config.toml
n_head = 5
norm_eps = 1e-05
rope_base = 10000.0
parallel_block = false
lr_mult_o = 2.0
lr_head = 0.00593
schedule = "cos"
batch_tokens = 131072
doc_mask = false
Each number is 200 + 40 x the weight over its row's rms, rounded and kept within 0 to 999. Layers, rows and columns count from 0. The size before them is the row's rms in percent of the matrix's.

# layer 8 MLP up, 1280x320, rms 0.0377, rows 454-494, columns 0-39
100,223,196,231,229,229,189,284,139,210,262,205,236,225,241,213,246,223,235,216,130,195,224,205,221,129,210,185,212,261,179,167,247,120,171,227,164,239,129,240,154
099,214,182,171,171,191,224,165,288,205,179,175,222,179,210,243,250,253,212,215,194,223,130,186,276,195,166,204,287,235,263,184,282,175,197,181,177,213,215,184,205
110,231,250,151,176,192,215,231,124,248,165,198,174,253,179,196,168,140,197,233,281,204,178,259,240,172,209,163,212,253,155,235,166,211,160,193,204,242,224,248,224
106,175,203,182,198,203,232,210,223,155,110,191,230,226,230,291,287,209,200,184,203,204,303,267,203,207,232,120,215,177,192,157,236,274,187,213,198,212,209,171,158
095,227,176,158,235,278,156,200,176,260,218,180,168,266,197,156,158,261,273,232,237,226,123,206,163,225,162,226,190,214,267,160,258,165,163,248,228,182,239,264,233
101,212,87,180,259,241,185,218,195,215,267,267,226,123,185,210,224,211,166,250,185,162,132,206,232,163,195,156,282,211,217,173,247,214,200,154,166,267,258,159,219
102,330,225,184,190,264,165,234,247,184,207,140,171,226,240,172,219,226,222,169,189,231,259,165,240,179,237,295,128,209,166,260,189,201,152,159,179,231,228,203,245
101,176,244,196,293,222,236,254,223,183,164,211,248,215,221,251,200,160,230,270,258,228,245,186,242,193,163,166,205,224,131,174,261,232,211,202,227,207,147,168,187
093,236,180,213,251,280,158,110,281,187,253,285,112,170,181,135,157,175,217,164,201,231,283,220,215,230,206,249,159,256,194,227,173,189,263,193,219,210,217,227,230
097,233,182,192,197,150,138,172,192,249,163,251,206,185,171,190,202,263,237,182,175,178,219,220,202,263,220,168,186,135,220,291,209,249,186,192,137,218,163,187,220
087,202,228,239,232,220,229,260,235,181,229,193,228,187,191,187,227,189,231,200,237,298,216,188,188,207,156,145,184,221,159,307,261,222,205,215,215,211,172,219,214
102,255,191,232,194,186,159,216,229,216,219,210,173,310,209,227,207,152,270,186,179,292,218,187,158,143,266,186,206,177,252,155,187,279,187,222,241,213,236,259,135
094,206,178,191,198,232,233,165,207,200,147,174,204,211,290,225,189,149,170,134,155,142,212,275,164,228,294,241,210,216,166,167,127,246,263,171,150,201,151,272,192
123,194,240,235,223,198,284,235,143,213,213,189,200,209,212,296,279,196,150,264,270,154,151,299,93,196,132,247,213,275,248,234,175,172,265,166,190,227,269,189,181
109,293,163,178,222,175,213,196,247,151,149,277,166,243,141,195,215,182,187,247,198,127,177,152,130,197,194,181,190,162,204,233,193,179,178,239,65,185,147,184,188
101,197,229,174,221,256,179,127,240,228,140,177,156,211,174,254,139,211,215,221,145,224,198,180,263,216,242,168,227,257,209,182,143,249,207,168,222,184,171,287,239
096,188,255,255,210,168,232,167,280,221,237,224,171,187,242,217,175,218,158,185,211,221,165,162,126,242,173,262,231,195,236,233,135,228,257,155,203,229,256,256,198
100,215,189,151,187,142,150,254,207,195,248,205,205,131,214,266,311,232,215,251,174,104,158,219,243,173,222,109,222,166,268,210,207,252,174,226,248,183,240,181,171
097,145,151,205,223,221,203,136,254,191,122,223,255,103,180,204,190,202,259,242,230,182,185,161,215,191,183,202,175,203,152,157,342,149,218,213,224,210,294,262,206
105,201,260,185,211,209,206,187,108,281,200,159,217,156,201,235,196,253,199,162,248,203,123,221,159,207,153,224,126,166,196,167,169,195,226,157,107,196,155,260,253
100,197,154,227,183,210,190,240,195,231,222,240,167,81,205,255,165,170,263,186,222,211,171,200,179,223,200,215,228,241,269,213,183,193,170,124,249,166,191,166,196
096,176,254,250,200,157,196,232,241,182,278,196,232,164,144,220,148,180,224,200,212,290,213,257,140,210,270,162,204,222,173,191,186,121,189,210,218,206,203,251,274
089,161,215,221,226,228,187,143,331,168,174,214,236,190,166,241,167,160,176,183,254,170,178,251,300,207,223,155,96,217,196,209,156,225,147,183,205,176,209,226,213
105,216,182,169,234,214,210,179,169,158,226,216,215,205,162,194,229,193,181,190,203,120,208,164,201,217,196,242,245,159,140,204,179,226,343,98,226,141,206,176,261
092,231,262,200,203,253,198,136,213,234,205,152,212,258,255,194,173,165,186,223,236,232,182,227,203,191,231,217,186,158,192,198,204,296,131,153,188,168,206,207,237
096,247,174,158,282,199,179,225,223,251,213,224,191,136,213,144,237,178,211,177,183,176,202,203,259,185,258,164,152,196,214,227,215,173,199,234,200,202,205,273,254
098,157,206,154,179,190,240,193,235,227,139,212,237,148,187,286,172,215,188,256,185,201,172,165,213,231,192,192,221,186,186,208,189,223,189,220,235,140,251,199,276
101,206,142,167,226,275,115,230,178,172,165,237,231,184,200,196,180,188,201,154,226,272,155,133,156,254,173,197,220,138,179,204,229,220,138,204,196,277,137,189,166
101,162,203,228,222,244,189,239,267,212,231,178,170,171,165,222,175,177,283,216,203,133,188,245,187,180,181,204,196,158,126,206,161,238,235,182,165,291,230,181,171
101,173,112,170,172,129,232,165,213,156,194,306,149,217,247,175,205,209,169,189,185,219,170,199,189,145,239,224,205,243,155,172,234,159,232,206,189,243,180,263,213
093,189,203,174,238,293,307,266,183,193,211,200,241,195,203,261,273,182,202,199,170,176,144,244,260,180,264,252,218,192,260,182,245,227,160,138,199,167,213,143,168
090,140,190,250,221,180,97,166,206,247,135,214,237,225,180,203,227,210,156,158,249,149,185,239,171,175,185,178,219,243,174,205,196,153,199,189,220,245,161,190,221
091,194,97,215,199,242,155,220,214,175,240,163,274,187,157,225,148,261,218,193,151,170,188,187,148,215,194,202,316,203,153,167,184,159,256,138,182,236,235,219,216
102,198,221,210,265,138,193,212,227,170,187,164,230,243,176,220,173,117,330,133,141,141,227,206,145,242,189,160,170,198,207,193,217,249,212,187,230,212,204,205,136
107,148,205,237,248,230,222,190,213,165,209,199,255,143,185,191,243,213,162,140,210,209,195,236,227,171,194,188,163,115,146,198,167,259,206,131,166,184,186,188,186
099,172,193,232,142,227,204,238,191,170,197,242,192,209,141,212,208,217,207,180,167,219,275,179,222,134,204,223,165,191,253,197,222,190,229,241,168,151,89,188,179
102,174,250,172,268,225,185,177,243,201,168,257,194,215,194,225,227,141,290,92,182,233,174,162,225,204,226,179,164,172,151,224,232,193,205,189,225,176,220,291,180
111,152,195,267,176,182,243,218,310,229,199,204,179,230,210,149,202,154,181,295,194,210,207,226,187,196,173,190,154,228,260,171,184,188,180,203,203,196,207,145,235
100,208,218,197,236,202,182,214,180,192,157,158,160,261,216,234,264,214,179,171,205,246,172,202,208,166,182,245,217,283,173,171,237,233,216,183,157,136,147,220,264
103,252,253,242,245,190,275,258,115,140,221,211,134,172,232,212,160,182,184,156,175,162,167,125,220,246,225,137,242,206,161,243,209,178,158,203,131,207,253,216,178
089,196,174,223,290,183,244,190,204,198,130,114,202,239,281,157,288,162,225,215,207,263,243,224,228,167,225,176,193,279,211,117,136,154,213,286,216,234,184,193,103
# layer 8 MLP down (transposed), 1280x320, rms 0.0185, rows 454-493, columns 0-39
100,171,233,273,195,230,152,209,117,183,148,193,211,173,179,164,226,219,228,221,146,193,171,262,197,171,202,174,248,181,165,173,213,188,206,209,140,217,166,226,174
091,197,285,179,232,242,215,141,173,199,216,128,162,119,242,168,240,192,300,240,208,214,177,219,160,175,238,202,158,136,196,238,192,219,134,127,234,164,204,102,256
108,192,201,158,243,152,179,154,120,202,185,196,247,225,171,140,222,234,231,228,158,210,225,232,239,159,239,138,217,189,149,225,196,205,249,149,250,131,236,197,261
100,224,229,159,273,127,198,216,169,196,167,156,250,289,213,165,254,208,256,110,209,211,220,244,76,193,120,116,193,216,155,173,235,222,117,263,211,187,255,211,255
098,197,207,212,161,228,172,141,163,234,161,268,239,194,156,192,150,232,180,269,207,171,258,233,163,126,208,189,175,177,226,195,174,141,230,243,91,208,243,236,152
101,216,196,196,176,212,205,242,260,214,272,248,238,215,173,203,175,233,136,234,213,228,224,159,236,199,229,168,257,193,222,162,208,270,270,200,238,165,195,210,206
097,155,240,202,250,141,223,159,188,283,211,204,202,178,210,177,170,207,197,239,219,163,166,186,252,202,152,177,198,161,261,168,137,228,183,180,197,164,190,212,228
095,205,202,257,227,176,184,211,239,159,214,223,194,153,138,201,162,132,203,163,229,141,183,206,188,187,142,223,160,245,182,236,198,237,219,156,193,198,161,172,173
101,234,225,176,158,244,233,268,120,164,124,229,222,186,211,179,240,255,199,207,268,218,195,159,176,160,190,257,200,134,212,190,195,168,140,220,185,231,213,101,201
095,146,220,236,326,101,223,200,213,160,255,107,203,137,152,196,222,243,148,169,268,193,238,211,221,253,247,198,208,197,187,234,213,195,177,217,255,250,187,166,202
103,249,150,215,173,259,215,157,171,246,197,153,208,206,275,191,171,232,133,153,212,167,157,260,198,245,195,266,247,255,206,201,121,213,223,197,196,155,236,174,212
099,268,223,196,221,274,240,213,212,250,188,232,215,101,218,216,272,204,192,206,181,170,265,221,230,214,214,184,145,217,208,266,259,220,161,176,152,191,105,256,273
095,227,152,234,258,199,173,151,261,146,234,135,220,147,169,210,207,209,164,172,238,241,220,240,189,248,170,194,224,205,243,154,191,210,194,104,196,254,170,264,206
109,156,231,173,231,325,237,225,227,211,259,176,250,170,197,229,199,189,233,279,154,192,187,268,182,123,234,203,248,270,209,155,230,190,175,142,189,210,151,202,235
104,99,158,255,239,212,144,178,170,271,195,200,236,218,234,151,212,157,152,211,168,250,182,130,152,223,244,168,208,266,219,149,135,248,217,243,159,154,239,187,257
100,243,171,206,176,178,192,185,173,217,150,159,190,174,248,240,236,211,185,128,194,223,219,202,225,153,210,274,208,219,219,216,236,182,223,206,112,173,203,234,173
095,189,196,187,168,205,119,221,194,179,181,205,140,230,244,156,194,229,246,173,275,178,217,206,186,172,182,200,162,197,139,137,185,222,221,162,244,182,183,234,223
102,224,169,194,223,197,256,179,206,176,209,193,187,220,250,225,160,204,188,201,239,231,246,241,167,203,239,139,251,165,195,243,161,300,212,113,203,257,210,227,196
098,239,203,212,159,135,170,214,178,224,247,161,200,199,135,236,266,228,210,275,242,169,138,223,228,141,196,255,192,205,134,180,188,251,220,216,196,236,259,206,171
103,225,221,216,219,164,190,226,204,260,253,237,237,278,186,244,175,246,172,192,150,217,196,224,211,187,164,123,200,169,222,255,222,185,205,246,204,200,170,192,165
092,166,156,205,194,169,232,176,240,140,181,176,148,196,226,142,201,251,191,228,226,174,162,195,195,151,211,214,169,180,231,198,200,186,202,268,175,164,287,255,198
097,237,206,189,230,218,277,173,222,202,125,222,196,184,197,244,128,140,261,210,243,162,177,172,189,240,234,207,142,159,171,132,205,173,248,165,261,206,216,175,176
105,202,217,160,228,190,181,165,192,174,180,311,136,193,211,177,236,201,180,198,218,168,246,171,196,120,231,196,240,206,196,225,176,94,251,206,185,152,282,164,192
100,241,202,127,199,215,139,259,187,156,269,248,221,224,299,212,236,182,261,182,248,170,206,204,149,232,116,169,229,238,220,224,201,211,193,238,218,264,149,204,208
098,160,193,183,140,167,169,257,202,173,232,136,193,200,210,249,214,193,280,197,176,171,186,177,217,265,221,113,205,211,151,188,192,239,230,205,202,219,151,161,195
098,167,232,198,137,160,185,223,256,176,158,181,239,204,223,304,235,193,221,180,119,248,254,214,169,198,207,253,240,192,167,133,189,194,167,147,156,157,156,182,211
101,175,153,190,203,259,133,202,202,261,187,184,216,189,178,137,98,197,190,126,147,133,124,194,179,181,123,168,223,152,153,220,110,225,217,213,220,243,176,271,238
101,190,204,229,239,213,145,154,195,159,179,151,188,239,192,155,273,144,213,181,191,156,183,93,197,217,140,123,239,172,205,147,225,148,236,178,233,223,155,161,237
103,236,209,245,198,190,198,255,211,256,285,188,222,270,204,216,121,211,233,186,186,141,150,256,174,272,201,164,217,153,138,154,238,236,174,110,122,197,128,216,229
098,126,152,177,198,200,151,222,144,182,93,208,174,230,210,208,204,277,219,218,143,269,191,168,199,252,123,210,168,174,147,164,250,196,264,204,222,213,145,253,180
098,204,210,197,269,239,97,195,244,150,212,176,165,238,185,167,169,234,244,208,169,185,284,120,191,222,198,209,201,166,230,192,209,219,209,199,161,189,224,203,211
097,259,176,193,229,242,195,195,239,210,174,164,140,175,169,193,245,251,173,259,188,133,250,176,219,160,196,241,200,205,231,222,260,180,185,208,211,192,267,201,217
086,151,176,202,168,202,224,218,187,243,114,189,213,261,202,251,255,239,232,221,203,257,143,201,172,152,176,189,178,227,187,168,214,224,263,170,280,240,154,120,226
107,221,231,187,197,186,211,208,121,147,142,235,254,154,173,228,310,237,197,192,135,173,164,232,108,205,220,143,178,195,162,208,187,206,157,206,260,157,229,211,291
110,177,224,173,220,170,197,167,247,194,184,132,254,172,334,222,167,214,176,211,252,235,200,236,244,173,143,202,220,150,198,231,230,179,191,244,256,212,225,206,182
098,173,244,233,228,206,175,174,167,206,181,141,172,175,202,221,173,196,254,252,201,182,212,246,221,259,244,256,206,144,165,227,258,182,227,230,208,208,264,224,126
099,192,220,172,138,191,207,244,166,162,189,210,197,227,197,200,272,285,167,241,204,207,210,240,169,187,224,210,165,209,146,172,188,179,253,174,227,193,146,222,172
105,162,208,167,178,262,238,223,193,166,159,209,165,189,199,189,146,209,215,200,137,235,197,255,184,204,208,227,202,265,145,168,222,162,141,248,197,200,307,254,230
102,222,215,131,200,243,187,206,226,166,243,296,191,249,234,156,211,216,209,143,192,167,159,228,243,242,184,161,228,164,283,235,160,102,164,187,188,206,274,217,115
100,250,214,211,129,183,175,188,226,150,179,181,148,207,206,172,188,177,203,255,220,230,191,163,256,179,249,180,199,162,178,248,200,210,179,165,225,180,186,251,215